Weights of a small transformer language model: vocabulary 1024, 2169 steps.
Each number is 50 + 12 x the weight over the matrix's rms, rounded and kept within 0 to 99. Layers, rows and columns count from 0.

# down: layer 6 MLP down (transposed), 320x128, rms 0.168, rows 245-262, columns 0-127
# gate: layer 6 MLP gate, 320x128, rms 0.164, rows 246-263, columns 0-127
# up: layer 6 MLP up, 320x128, rms 0.155, rows 246-263, columns 0-127
down245:35 59 30 60 72 51 53 43 76 35 55 30 49 61 77 50 54 42 49 54 73 37 49 48 80 44 45 36 35 22 34 58 22 51 39 47 41 45 35 50 58 44 54 57 46 59 36 46 71 44 29 28 35 41 38 36 28 56 57 48 64 61 48 47 43 56 36 55 45 42 38 61 71 54 62 25 32 44 84 47 46 63 17 54 20 25 46 57 58 35 58 51 55 44 52 42 55 50 59 49 46 42 51 71 57 39 35 50 46 56 38 60 41 44 37 35 30 41 35 40 26 35 51 53 40 44 56 47
gate246:43 51 51 65 52 51 65 55 49 53 55 30 61 50 54 26 49 58 59 59 38 40 33 48 60 64 58 57 43 59 43 52 74 42 42 51 61 30 67 44 63 43 56 45 59 63 55 55 54 34 36 59 59 44 57 48 51 44 30 57 65 50 60 58 43 72 63 49 48 21 56 57 65 44 56 20 45 34 48 62 33 31 41 55 31 58 67 49 71 45 63 44 35 45 48 45 56 38 29 43 48 46 62 52 31 50 43 57 52 30 49 52 48 61 45 34 73 29 43 33 58 65 62 41 37 65 38 56
up246:51 69 54 36 48 50 80 40 50 71 41 37 46 45 47 54 67 23 45 61 37 77 57 54 45 34 47 49 55 50 42 49 62 24 48 62 39 49 30 54 45 34 67 48 57 32 44 38 60 47 51 62 22 30 42 44 46 39 58 35 51 48 47 33 53 34 57 43 71 56 36 55 44 45 54 49 34 71 23 54 54 42 60 65 50 43 39 47 41 52 58 72 29 55 70 32 64 41 58 42 60 65 58 49 71 37 36 49 50 51 45 62 40 55 53 57 48 71 66 62 36 25 53 29 50 61 48 64
down246:57 67 45 53 51 72 72 37 38 37 41 58 45 40 37 44 63 41 35 50 40 67 41 37 51 39 53 44 33 09 55 52 44 40 40 70 64 69 40 31 47 31 50 57 61 54 38 40 53 35 40 23 43 59 78 46 57 43 46 40 60 48 35 52 51 46 48 43 46 50 41 56 44 65 43 53 46 30 51 66 63 61 62 62 45 48 44 75 36 63 60 54 47 38 51 59 59 29 56 48 68 56 82 73 67 46 48 33 32 56 50 55 42 49 62 47 47 68 33 39 40 49 47 40 40 57 71 24
gate247:56 65 59 43 42 40 36 64 56 60 62 35 51 54 41 51 46 43 59 61 50 61 42 44 72 42 68 62 50 40 43 67 53 32 69 56 37 36 55 58 21 59 43 57 50 64 48 43 45 12 46 62 56 70 62 44 51 41 56 59 35 36 49 61 34 23 55 57 42 41 40 31 67 41 46 63 57 47 58 54 43 72 49 50 49 46 73 51 55 75 65 52 36 52 45 37 43 41 40 62 68 32 42 46 44 43 57 41 47 42 60 50 57 50 74 56 41 60 53 64 53 55 43 54 43 41 53 53
up247:56 67 56 44 48 50 44 39 55 55 41 47 47 44 51 58 60 46 51 41 43 52 54 22 52 74 44 62 45 30 68 54 43 47 70 42 40 42 53 40 66 46 68 50 27 52 29 64 34 77 66 44 50 33 59 65 19 52 72 45 63 57 43 46 54 62 43 41 51 59 58 37 40 44 68 59 62 70 62 54 39 54 58 56 52 42 23 59 50 51 68 33 65 36 49 37 50 54 49 50 41 53 81 40 31 54 42 69 48 36 51 53 33 63 55 31 40 50 38 61 45 64 52 57 40 49 59 58
down247:32 48 43 39 48 25 47 49 48 59 45 40 43 54 33 50 57 42 56 53 81 52 61 27 61 33 50 62 61 51 62 60 33 37 50 53 47 43 46 45 31 50 38 55 53 70 56 55 34 32 59 61 40 52 38 50 49 46 54 51 40 33 68 66 27 48 49 63 54 47 64 51 65 61 58 39 34 47 47 41 56 70 73 52 40 59 59 20 44 41 58 57 34 37 48 44 39 34 61 41 69 61 66 43 62 62 61 29 47 51 34 66 76 60 38 46 44 57 37 66 40 37 60 44 30 45 36 65
gate248:28 47 36 43 41 40 41 55 45 52 42 54 43 40 40 57 79 60 33 54 50 55 50 39 47 58 71 48 55 50 25 19 40 48 55 56 54 63 60 56 57 45 68 31 28 30 55 36 61 69 44 74 56 69 39 60 63 58 35 46 78 33 48 73 49 56 48 62 61 33 68 43 43 39 65 43 55 47 41 26 50 38 35 61 56 57 62 49 41 49 46 62 69 44 56 61 51 39 77 31 69 22 45 51 40 56 20 32 43 62 73 45 68 41 58 42 52 71 48 35 62 45 59 53 46 54 31 37
up248:56 40 44 46 62 68 42 52 42 58 50 44 59 50 46 56 40 55 68 38 31 45 47 43 65 46 52 34 62 54 27 43 48 16 55 56 66 40 29 43 36 68 43 51 69 55 58 64 38 48 57 42 26 46 64 61 40 50 62 51 52 30 54 41 74 57 48 39 60 43 40 56 49 71 47 59 37 59 34 51 33 19 67 38 58 52 44 63 50 64 59 46 44 43 53 43 67 62 32 80 39 66 71 52 41 43 80 59 61 42 42 30 47 53 46 31 37 66 76 25 60 61 35 46 63 20 61 56
down248:22 45 61 67 55 56 58 69 47 42 44 44 72 38 34 57 30 57 74 45 54 38 45 59 59 57 78 51 40 37 33 57 57 54 54 31 55 57 36 37 49 47 76 15 39 60 37 51 58 52 79 51 68 34 58 30 48 39 49 40 37 54 55 39 64 55 64 71 60 28 54 29 34 38 51 37 41 47 77 46 40 60 48 43 47 48 48 42 51 38 50 57 49 45 40 61 54 73 47 27 49 70 30 52 49 54 52 42 28 42 75 47 40 85 38 39 64 43 49 44 58 67 52 64 51 42 53 40
gate249:38 52 69 47 44 24 48 65 49 58 41 57 28 42 43 65 37 28 36 66 51 66 45 65 54 50 59 28 39 32 43 59 40 67 35 55 55 64 73 52 64 30 50 58 55 43 35 43 58 54 61 62 56 54 81 56 56 43 38 44 49 61 51 41 47 42 74 43 49 54 59 54 21 49 55 57 62 61 24 65 44 67 40 58 57 79 37 42 72 45 52 50 58 53 55 38 38 62 42 57 43 55 48 67 61 54 78 40 63 54 63 90 50 51 37 77 66 51 36 34 33 58 43 18 53 60 35 67
up249:52 37 71 47 48 36 48 64 53 53 37 44 42 56 70 55 52 29 36 36 58 39 47 21 52 53 63 52 55 52 39 68 45 51 36 52 65 37 60 50 82 32 52 55 55 75 69 47 46 61 65 39 49 68 52 53 37 72 58 59 67 20 45 62 49 49 63 48 56 58 33 46 49 42 58 36 42 23 41 56 42 49 73 61 62 36 60 46 50 44 74 48 64 57 51 45 43 44 71 36 56 64 48 62 58 63 51 49 68 60 54 32 60 72 64 46 29 38 35 67 48 42 36 45 52 46 32 52
down249:63 28 67 57 59 62 41 52 72 58 44 63 50 61 51 58 53 79 47 53 51 60 38 64 53 50 44 47 14 59 60 26 63 57 48 26 47 69 39 64 47 56 49 46 61 48 52 46 63 48 34 64 58 51 32 40 47 32 58 57 63 51 35 62 57 52 66 56 44 59 51 34 45 55 43 61 57 34 47 66 71 30 65 61 48 58 38 58 56 49 43 44 28 21 45 45 39 24 32 54 37 42 37 47 40 33 65 57 43 35 40 67 40 49 66 66 56 45 55 59 45 45 48 38 45 51 43 39
gate250:60 57 76 66 81 45 56 53 31 29 54 46 78 38 48 44 57 58 51 32 60 48 78 46 65 50 39 53 53 29 41 56 34 22 49 41 44 46 22 52 45 44 48 50 33 38 40 52 46 53 50 40 22 60 56 60 33 51 50 41 54 51 55 79 30 42 56 56 52 55 41 53 35 18 44 37 53 41 47 43 47 42 40 59 50 61 57 45 49 55 51 42 40 63 53 47 19 65 55 46 46 33 39 59 67 57 42 39 62 38 38 74 61 62 74 61 61 49 43 48 19 34 56 66 47 45 51 39
up250:16 67 44 71 49 44 48 46 60 54 50 70 66 42 61 58 51 44 43 59 54 60 61 36 23 43 80 40 56 54 43 48 32 44 44 26 32 74 69 37 55 57 58 52 43 48 44 74 47 45 41 21 37 48 58 47 48 25 54 39 30 42 60 44 57 46 57 32 67 51 42 62 50 71 45 75 53 36 39 55 51 55 48 71 52 33 37 47 41 80 50 66 45 18 65 40 31 40 49 53 48 52 38 36 31 56 48 35 63 54 61 29 64 43 47 44 53 57 61 54 35 56 28 51 46 47 33 68
down250:53 46 57 43 60 42 55 37 51 61 58 61 38 60 59 65 70 44 54 64 48 68 35 40 60 33 57 43 57 83 52 22 39 44 56 48 54 53 60 33 33 44 52 73 68 44 46 43 49 62 54 53 37 41 49 49 68 52 42 50 58 54 52 40 50 56 75 33 64 59 46 53 55 58 38 52 56 62 21 44 63 44 71 24 44 62 61 31 59 69 39 55 53 56 42 73 68 44 32 22 50 63 46 43 46 55 50 53 26 22 64 44 52 46 61 64 56 45 35 54 45 39 43 27 51 57 49 56
gate251:62 72 48 73 65 56 62 41 39 47 46 57 45 56 53 50 47 51 32 62 43 41 58 49 52 34 65 29 58 45 48 56 58 53 51 32 51 51 66 47 45 74 58 36 61 45 44 58 66 40 39 53 40 58 54 48 63 55 53 62 60 57 53 39 54 39 64 47 40 55 56 55 54 75 41 45 46 66 49 31 44 55 33 47 45 49 45 62 66 55 50 36 64 49 63 53 41 50 47 66 53 61 60 65 65 58 39 40 54 51 73 43 55 47 64 73 42 62 64 57 38 49 46 41 41 53 42 50
up251:51 63 51 46 59 60 28 55 55 39 37 37 49 49 37 40 52 48 35 48 24 59 68 57 53 60 45 34 41 60 61 20 59 57 51 49 69 53 59 59 34 45 51 59 42 64 45 30 41 47 41 60 47 59 35 25 54 64 30 33 50 51 69 52 66 45 54 38 71 41 46 53 57 45 37 38 52 50 46 39 46 62 53 42 55 56 48 56 48 38 41 58 53 53 60 54 62 44 41 50 46 54 31 42 33 46 57 49 46 50 42 46 48 42 46 49 50 33 43 59 40 56 67 57 36 26 45 37
down251:42 42 48 54 72 61 44 60 60 72 37 50 45 50 51 63 69 37 50 18 26 56 59 56 48 43 38 40 36 55 53 67 47 48 48 48 49 62 32 54 35 65 58 54 42 60 41 30 38 56 64 58 51 35 59 51 50 65 62 45 52 69 49 54 44 57 66 27 53 51 36 39 64 53 44 51 34 55 46 57 66 53 38 64 52 55 60 37 51 53 42 72 63 55 42 56 45 49 42 62 29 59 64 36 56 39 57 48 45 54 39 70 56 61 62 45 38 48 53 43 63 44 63 53 55 65 54 34
gate252:55 52 38 45 49 42 46 47 25 62 55 54 68 51 67 44 88 63 62 61 44 58 53 37 34 67 31 44 55 53 33 21 76 69 63 63 49 51 61 45 52 65 45 37 53 51 60 36 50 26 34 56 45 47 49 62 35 46 46 32 34 57 46 57 39 67 78 34 58 64 52 53 45 53 50 54 39 52 44 74 16 69 52 31 47 46 34 32 65 34 81 48 30 39 45 26 56 47 52 56 59 34 38 57 17 33 51 74 30 60 57 69 50 47 63 56 59 50 61 48 52 34 50 44 52 52 52 35
up252:51 52 54 57 61 36 65 38 45 41 53 68 60 64 18 41 47 98 35 72 61 41 53 44 59 49 72 38 47 35 47 58 64 37 46 45 32 64 48 33 41 46 50 30 39 35 56 38 35 64 67 40 50 33 77 46 42 70 54 50 52 37 27 43 50 63 55 55 51 39 56 51 49 63 41 60 45 36 31 37 49 41 25 52 49 43 45 35 49 53 36 59 47 63 41 61 19 52 41 55 52 42 47 53 57 66 78 57 65 46 44 61 55 73 71 44 36 58 58 41 45 33 42 49 73 61 40 49
down252:42 47 44 67 50 48 41 40 61 56 67 56 16 31 32 70 28 36 45 25 62 44 47 54 33 49 47 52 37 34 50 56 57 37 45 39 44 61 50 63 50 57 45 33 46 39 46 51 41 55 27 53 42 50 31 43 57 40 46 48 54 24 37 46 54 61 62 66 32 64 46 55 53 33 25 38 48 54 64 49 57 49 23 60 41 47 35 41 56 44 62 61 77 29 73 53 63 49 74 39 75 53 52 52 55 54 52 42 51 63 57 51 33 44 46 48 29 44 44 26 29 57 54 33 64 46 34 66
gate253:57 54 63 42 39 69 46 47 39 56 73 37 27 48 62 64 32 42 46 44 42 67 51 29 67 33 57 59 48 47 49 49 66 56 43 59 33 40 42 58 24 63 49 54 63 68 49 48 40 80 46 52 50 40 50 50 74 52 48 78 30 41 49 44 53 42 41 46 64 51 38 53 33 42 76 64 70 22 50 65 54 43 64 39 43 70 42 47 52 34 53 50 73 41 48 49 63 65 68 47 39 55 61 44 44 55 50 31 51 69 38 54 58 55 34 73 54 61 49 43 63 56 36 26 45 60 22 65
up253:23 57 64 39 64 48 50 57 55 41 42 36 29 48 43 62 32 53 42 59 56 49 53 23 42 55 35 53 39 60 45 46 62 53 54 51 38 21 40 40 30 67 49 59 70 57 44 65 56 53 60 63 36 62 61 43 51 44 53 54 41 44 47 19 61 38 45 64 99 43 53 56 38 69 47 48 42 35 49 58 47 45 59 71 33 76 44 38 37 52 37 40 65 46 52 48 64 38 72 46 45 50 38 29 20 52 46 75 44 54 54 47 52 54 54 52 40 71 45 47 59 70 23 50 61 24 37 46
down253:75 54 50 53 35 20 55 75 42 56 65 49 16 49 21 65 67 49 77 52 30 64 48 53 44 63 45 55 45 67 59 43 46 55 54 61 55 52 37 62 40 80 46 44 60 68 55 63 54 50 48 59 81 62 69 54 42 59 58 46 39 55 58 38 44 37 58 58 46 50 56 34 38 52 72 77 55 39 73 52 65 38 65 57 55 48 42 55 44 60 39 58 48 47 67 65 63 45 20 32 34 75 37 83 20 49 33 61 45 44 53 50 58 59 59 64 35 68 54 48 60 38 61 43 37 48 44 70
gate254:70 56 51 65 55 47 80 40 64 55 28 50 76 63 54 45 63 50 71 79 36 64 36 52 49 47 49 32 52 57 50 52 19 48 63 54 61 43 55 40 53 65 48 62 45 42 40 43 08 39 37 46 41 81 56 56 47 37 56 45 33 45 40 33 57 60 58 66 61 51 63 43 52 64 72 66 47 56 41 49 52 58 51 44 69 59 48 61 47 45 72 63 75 32 42 45 57 61 58 66 48 46 28 64 30 45 58 49 39 63 49 80 67 62 47 39 46 46 46 11 44 49 17 42 70 49 44 72
up254:65 41 52 49 57 50 42 68 54 55 41 47 63 34 43 39 49 61 60 45 67 72 55 57 60 41 37 41 70 37 60 53 69 41 40 47 37 30 72 41 44 58 74 33 51 69 57 27 52 54 45 46 49 47 61 65 61 68 30 70 63 58 42 67 52 54 68 74 16 48 64 36 22 66 51 41 67 43 43 68 58 57 63 58 68 48 53 44 55 58 40 61 38 59 60 35 49 69 36 59 55 51 59 61 43 45 61 27 47 47 47 60 79 45 58 29 43 55 46 42 53 41 39 57 64 41 77 47
down254:37 53 59 46 38 46 34 37 39 43 34 74 34 54 52 49 53 34 69 50 52 61 66 71 52 48 54 44 57 30 62 51 72 59 51 56 45 22 67 42 53 49 56 38 43 56 26 56 52 48 40 49 60 56 60 28 35 53 51 35 67 63 24 77 57 56 54 41 18 66 56 63 44 55 45 59 55 26 58 66 48 32 60 46 59 51 63 41 36 62 36 60 44 61 60 52 46 54 49 26 63 82 48 56 45 31 55 47 42 47 39 46 49 48 59 51 49 36 45 45 59 27 53 54 72 60 30 37
gate255:49 38 60 34 48 65 39 46 53 45 44 38 75 59 48 38 46 50 49 50 55 77 38 57 55 56 50 49 53 50 47 63 79 50 66 70 59 40 57 59 51 57 46 37 48 53 49 49 35 44 45 43 62 53 69 41 52 55 57 40 31 38 56 53 63 50 53 55 58 44 63 44 55 43 56 51 57 42 54 58 61 63 63 49 38 32 39 43 64 38 62 71 52 46 39 61 27 46 58 50 30 53 54 53 53 51 63 45 35 40 52 45 57 62 51 80 46 45 73 63 29 56 60 60 50 53 38 69
up255:43 46 23 54 42 47 43 42 55 64 58 39 50 49 77 68 64 46 61 47 46 59 44 51 62 71 53 48 41 71 64 69 74 54 56 64 41 57 28 36 38 37 48 39 32 80 32 55 38 46 53 40 52 48 30 54 54 53 40 59 36 72 67 70 51 36 39 36 37 56 43 46 43 47 54 53 66 33 47 49 66 43 64 55 65 24 61 43 47 52 55 48 60 32 48 53 39 44 61 61 49 48 48 56 69 47 57 62 32 34 47 39 49 52 35 59 47 35 58 56 30 48 44 63 55 46 33 56
down255:64 54 45 56 57 32 53 54 58 69 26 62 56 32 50 49 35 51 51 45 42 58 52 24 55 51 26 39 40 18 58 36 40 39 56 29 41 63 57 75 61 42 50 49 57 57 66 38 45 42 64 67 42 80 60 45 42 39 52 34 46 50 58 49 44 48 37 58 53 47 60 75 37 61 45 58 35 43 68 28 57 60 44 42 49 53 42 35 56 60 14 58 23 52 50 57 70 23 30 60 35 61 42 55 54 62 56 45 35 67 51 58 53 30 49 47 49 46 52 66 64 42 41 47 52 66 49 53
gate256:54 61 50 31 72 54 59 28 43 47 51 53 74 62 59 42 55 66 46 45 39 62 54 51 56 58 44 60 37 51 40 51 68 49 45 63 32 74 46 38 51 38 56 50 81 53 41 40 63 54 52 37 43 63 55 38 44 55 51 49 55 63 61 35 41 48 35 49 46 67 56 45 39 56 61 74 53 52 61 54 53 31 41 22 27 41 50 18 61 34 47 66 57 59 62 40 47 53 71 59 56 55 70 33 43 54 32 18 40 50 70 47 47 71 54 63 59 41 42 66 67 44 48 49 74 54 35 44
up256:57 72 41 42 68 47 85 38 51 40 47 43 54 52 43 42 41 40 46 63 52 38 61 39 79 39 53 55 55 55 52 52 78 40 51 51 45 64 57 56 51 26 45 47 68 59 44 40 38 45 69 49 32 66 62 50 48 66 43 36 64 54 43 30 50 54 66 73 52 51 46 45 48 48 56 32 42 31 67 68 47 46 50 34 37 40 34 30 38 45 49 67 60 62 59 52 45 60 70 67 58 54 65 19 37 53 25 54 43 61 59 64 44 66 68 39 47 57 47 57 54 50 53 44 57 44 59 52
down256:57 39 22 33 49 63 45 55 66 44 28 38 44 52 57 47 36 68 68 45 65 76 43 33 65 64 45 59 33 42 42 43 55 40 59 65 40 74 53 46 39 53 66 39 61 53 40 58 45 50 49 46 52 56 43 51 30 50 30 45 29 49 64 66 38 36 40 45 32 45 59 41 53 46 50 72 56 39 75 69 56 33 29 06 28 54 62 27 47 48 32 52 39 44 54 51 47 28 49 64 43 59 32 65 54 29 56 47 53 64 53 40 57 61 33 52 49 51 51 42 67 37 29 46 77 51 33 55
gate257:46 66 51 60 61 53 79 50 57 59 68 49 61 61 55 37 34 47 52 51 32 25 26 43 54 36 55 55 69 44 46 55 69 56 51 60 51 36 37 48 60 52 59 34 53 15 51 54 48 68 49 25 42 62 60 62 37 49 42 52 66 51 68 73 39 37 48 37 69 49 37 50 40 48 49 33 37 50 50 65 35 33 58 53 50 27 35 41 60 31 41 30 43 16 68 38 50 27 66 50 58 41 52 45 66 54 40 38 60 63 32 60 65 46 61 34 47 32 72 50 70 41 56 45 71 46 33 70
up257:71 51 57 51 52 30 86 47 61 42 73 44 40 52 42 38 37 49 53 39 52 21 43 55 36 70 72 48 44 51 45 53 45 73 51 37 23 32 73 38 50 54 49 65 25 32 38 43 53 64 63 47 59 42 60 52 58 44 47 36 47 68 22 44 55 39 51 42 43 42 61 24 70 59 55 35 34 76 61 45 46 63 71 41 54 45 54 56 66 56 46 54 40 53 46 65 45 38 54 48 75 34 56 32 67 55 29 35 41 46 59 46 46 60 54 49 69 53 44 69 42 36 58 33 39 69 67 55
down257:35 35 36 67 52 38 31 57 73 49 43 60 43 32 48 49 62 53 53 53 61 75 47 27 41 58 54 73 51 66 39 62 51 43 41 55 60 41 26 62 61 40 46 48 45 45 62 34 41 57 68 34 50 32 37 64 31 51 33 77 52 48 59 50 55 66 48 56 60 45 23 27 48 37 74 52 51 36 46 32 38 61 59 46 38 28 61 63 29 56 54 65 16 45 43 52 44 57 30 65 28 45 61 43 56 48 63 54 33 21 57 69 38 28 47 43 35 49 52 47 73 52 47 38 60 37 45 48
gate258:36 44 37 46 56 74 48 63 44 42 54 51 58 62 58 42 43 35 45 30 44 71 57 67 71 44 50 42 37 55 56 51 51 66 34 73 46 49 60 48 42 58 45 45 43 45 51 24 45 39 45 51 57 42 62 39 47 30 25 49 44 30 78 52 64 50 58 41 51 34 67 88 57 59 61 38 46 55 57 36 56 43 42 11 52 53 45 37 67 35 44 65 34 51 44 66 45 53 55 59 85 43 63 49 55 54 52 53 42 39 52 40 71 43 39 63 48 45 59 50 53 60 52 50 56 34 45 67
up258:42 56 31 42 50 28 38 40 65 28 55 35 40 53 58 68 70 32 58 33 32 56 25 42 61 60 32 57 40 58 52 49 66 69 58 53 54 55 38 55 34 33 37 53 41 59 77 52 52 62 37 59 55 53 55 64 56 67 46 51 53 61 39 50 69 56 52 59 73 47 63 49 58 37 47 27 57 60 72 44 48 57 38 55 50 48 53 56 53 46 63 43 48 33 55 55 72 60 55 30 29 60 26 48 70 30 58 54 46 74 36 56 52 55 49 59 76 45 46 26 59 40 42 55 45 48 56 56
down258:58 71 40 37 47 03 45 45 45 43 54 33 45 39 57 56 38 50 57 37 47 59 53 46 83 51 64 41 62 39 34 40 35 24 38 39 59 49 50 43 49 48 50 63 35 67 52 52 51 47 32 51 55 53 55 34 44 48 52 48 54 42 40 38 54 51 48 54 43 37 58 68 47 22 45 63 51 51 49 42 62 53 46 38 63 45 64 50 42 40 57 40 50 46 44 57 41 43 59 31 56 66 24 48 44 76 43 45 34 35 43 57 54 27 16 33 62 69 53 52 57 41 57 54 46 50 46 71
gate259:54 68 35 48 37 50 47 44 35 71 59 53 43 42 48 31 23 40 29 42 48 08 43 61 60 46 48 54 64 54 52 47 47 65 60 58 63 44 38 54 58 37 50 54 63 46 60 52 59 46 35 39 47 52 67 80 49 47 53 57 34 58 54 57 44 29 48 37 63 52 51 61 59 47 47 28 42 60 65 30 57 56 49 60 56 53 68 59 55 32 68 68 48 52 53 51 54 56 67 41 53 50 59 50 33 44 46 73 48 62 51 64 60 63 60 65 49 40 64 19 46 53 36 41 56 51 54 50
up259:45 33 51 43 41 51 48 48 64 70 43 53 34 45 43 82 53 67 45 77 53 61 55 65 59 17 23 64 58 51 50 63 65 39 56 45 40 61 66 47 35 47 37 38 32 61 29 47 58 60 47 48 47 51 57 36 79 60 55 37 44 38 75 50 57 47 42 66 31 57 57 58 52 33 57 40 49 56 46 66 56 47 58 64 64 54 45 50 39 53 45 35 34 37 44 75 60 32 62 45 44 54 49 40 58 64 48 57 31 52 39 44 40 50 46 47 51 68 42 39 47 44 56 71 52 60 53 53
down259:62 44 54 51 47 56 61 44 67 45 38 47 64 68 66 24 62 31 58 37 71 53 47 27 48 49 35 47 51 59 67 41 68 37 35 48 49 65 48 51 51 41 43 52 67 35 48 48 38 52 32 28 40 50 23 37 65 46 70 47 81 49 39 54 48 42 57 44 42 46 53 52 49 53 44 80 69 41 45 45 49 45 45 52 42 38 57 46 47 39 38 48 44 49 49 56 42 52 58 57 50 56 50 60 28 34 55 53 59 45 21 48 60 50 40 41 40 41 58 15 67 60 62 18 50 45 55 51
gate260:39 53 50 45 57 34 48 37 25 55 38 34 56 44 50 34 62 32 47 65 61 29 58 65 40 60 58 55 58 56 42 42 45 53 52 45 39 45 56 72 54 37 28 40 41 76 55 61 58 47 49 56 61 69 53 49 45 55 50 74 54 37 44 41 60 76 61 54 49 28 39 34 36 61 40 57 63 59 58 49 47 36 45 74 53 45 24 68 56 49 55 51 45 50 48 48 52 53 60 41 49 57 51 47 40 50 68 59 57 32 58 38 59 55 59 46 58 51 54 74 49 33 46 60 57 46 47 56
up260:43 64 55 62 47 38 47 35 63 53 55 55 40 49 56 48 53 49 36 67 33 50 28 71 42 54 39 50 50 67 66 66 50 54 77 50 54 59 50 58 58 52 57 56 55 43 49 61 61 55 43 49 76 63 50 55 63 70 55 64 40 53 48 60 37 71 55 39 49 53 45 47 42 67 45 46 54 45 63 65 35 48 49 49 53 62 48 75 60 53 50 52 72 55 63 48 52 35 49 54 45 53 46 68 53 32 60 44 59 52 43 49 49 58 57 39 76 42 41 55 64 55 50 50 46 74 51 39
down260:40 42 45 53 60 43 62 46 60 53 44 44 25 51 65 42 44 47 36 47 45 51 40 66 56 38 75 57 56 75 43 57 48 46 39 57 37 60 47 55 55 54 65 61 43 45 49 57 56 30 48 47 36 34 51 55 64 51 45 50 43 41 49 60 50 39 45 45 27 53 54 55 42 68 43 56 53 53 49 67 33 44 50 54 66 55 33 43 43 59 37 53 51 47 53 49 48 71 48 55 34 48 29 52 54 38 59 48 48 49 49 48 44 55 61 38 61 31 36 58 29 55 68 62 45 44 44 60
gate261:55 24 82 69 54 64 45 61 44 41 43 38 48 65 40 54 62 55 62 53 48 46 54 42 57 66 43 45 38 37 53 52 54 46 59 56 59 30 37 36 71 56 63 68 27 69 36 64 49 48 73 50 33 53 47 45 43 31 23 53 37 57 29 60 26 57 47 40 36 43 24 43 55 70 39 48 28 45 23 29 56 65 60 34 53 34 36 55 56 71 51 52 45 57 59 34 38 54 67 77 40 37 41 77 55 53 60 55 53 38 28 60 81 73 74 74 47 37 64 48 39 64 54 69 69 74 56 56
up261:38 35 59 43 53 70 60 33 38 41 55 46 36 54 56 41 31 46 37 61 56 56 55 62 12 39 46 46 53 33 67 41 59 55 24 53 59 49 39 39 61 32 25 51 59 54 60 35 48 53 64 12 40 28 72 46 78 32 55 58 56 56 34 38 57 14 51 50 44 69 41 72 45 47 39 46 59 47 55 67 38 53 39 59 59 35 26 60 79 46 55 47 31 58 70 44 38 41 44 56 24 61 42 53 40 52 58 27 63 56 59 53 60 56 39 48 57 61 62 33 77 29 42 56 62 52 31 39
down261:57 87 67 39 54 60 48 50 60 35 26 54 45 37 40 52 51 70 56 50 33 38 60 38 52 33 64 40 66 54 43 69 53 68 60 54 57 46 31 44 60 75 52 51 46 51 67 70 19 57 47 42 40 45 46 63 54 58 73 50 51 57 52 51 26 50 61 28 49 72 42 49 50 48 59 52 48 60 48 54 40 59 48 43 46 65 63 66 42 73 34 40 62 35 59 70 61 36 63 65 49 39 59 45 72 50 42 56 42 54 54 53 64 43 43 43 33 37 48 21 62 19 45 40 47 65 42 43
gate262:37 48 57 55 65 50 53 48 50 68 75 75 52 64 44 59 38 48 31 66 57 37 63 50 39 57 48 28 70 53 39 51 71 25 28 64 47 58 55 61 53 67 52 62 68 34 46 57 43 69 25 46 46 69 60 53 67 35 63 55 52 49 60 55 43 46 58 53 34 40 28 58 31 52 62 06 39 70 53 68 53 54 60 52 31 46 41 28 70 62 46 49 63 54 60 80 61 63 45 59 57 09 63 39 55 47 82 61 53 28 50 37 50 47 34 46 42 68 44 45 50 66 25 33 57 50 39 45
up262:65 56 67 45 60 41 45 33 47 28 46 47 36 65 58 59 31 27 46 51 61 56 70 56 39 61 64 65 33 39 65 32 73 47 58 55 31 44 48 59 41 42 44 63 55 34 59 36 50 32 35 69 54 54 29 33 43 50 63 55 47 45 29 64 45 54 41 33 30 51 50 50 49 55 38 44 61 25 54 70 58 51 66 29 77 27 42 50 50 59 51 59 59 50 49 73 60 76 49 59 63 51 64 45 60 72 59 46 80 68 57 66 54 51 52 54 51 37 34 51 54 36 56 51 36 37 49 39
down262:38 49 53 51 35 28 42 45 62 65 54 54 57 36 81 64 62 67 36 52 68 49 69 43 45 57 61 51 13 42 46 62 57 63 59 38 44 39 49 57 50 70 53 67 42 60 42 56 38 42 67 69 78 70 66 61 57 42 78 47 51 40 35 58 48 38 32 42 74 29 36 46 67 46 80 44 47 54 59 63 62 72 52 38 67 62 33 38 49 67 57 26 50 49 59 34 53 43 34 66 32 61 61 54 60 39 67 59 46 30 52 53 59 46 56 55 53 51 35 70 67 34 46 46 64 63 43 48
gate263:32 54 37 36 78 35 56 36 64 43 38 48 43 58 70 32 56 24 82 43 32 39 36 43 51 68 51 34 31 67 51 31 30 45 58 46 23 62 52 79 42 58 60 44 68 47 41 66 60 45 41 55 49 53 54 64 67 52 40 53 30 66 47 77 74 38 48 46 53 57 59 49 55 33 43 71 38 51 62 60 55 44 61 48 39 80 72 58 60 45 46 60 49 74 62 49 55 46 48 31 55 35 45 46 61 73 27 40 46 30 41 20 28 61 56 57 66 35 60 36 45 65 64 47 34 38 43 55
up263:49 66 54 44 60 49 54 34 51 55 54 23 58 62 68 18 59 42 51 57 37 39 66 17 49 73 59 67 71 21 71 46 47 45 47 52 40 61 41 74 50 48 69 34 44 71 56 36 61 48 66 44 70 72 29 54 55 31 61 31 35 44 60 53 65 39 38 39 62 31 51 41 56 41 49 48 67 29 45 79 59 54 54 40 50 48 52 40 43 57 60 65 45 62 75 56 40 44 54 40 61 54 56 40 46 69 43 45 58 53 42 64 42 58 40 59 66 60 51 69 32 59 45 69 55 53 35 55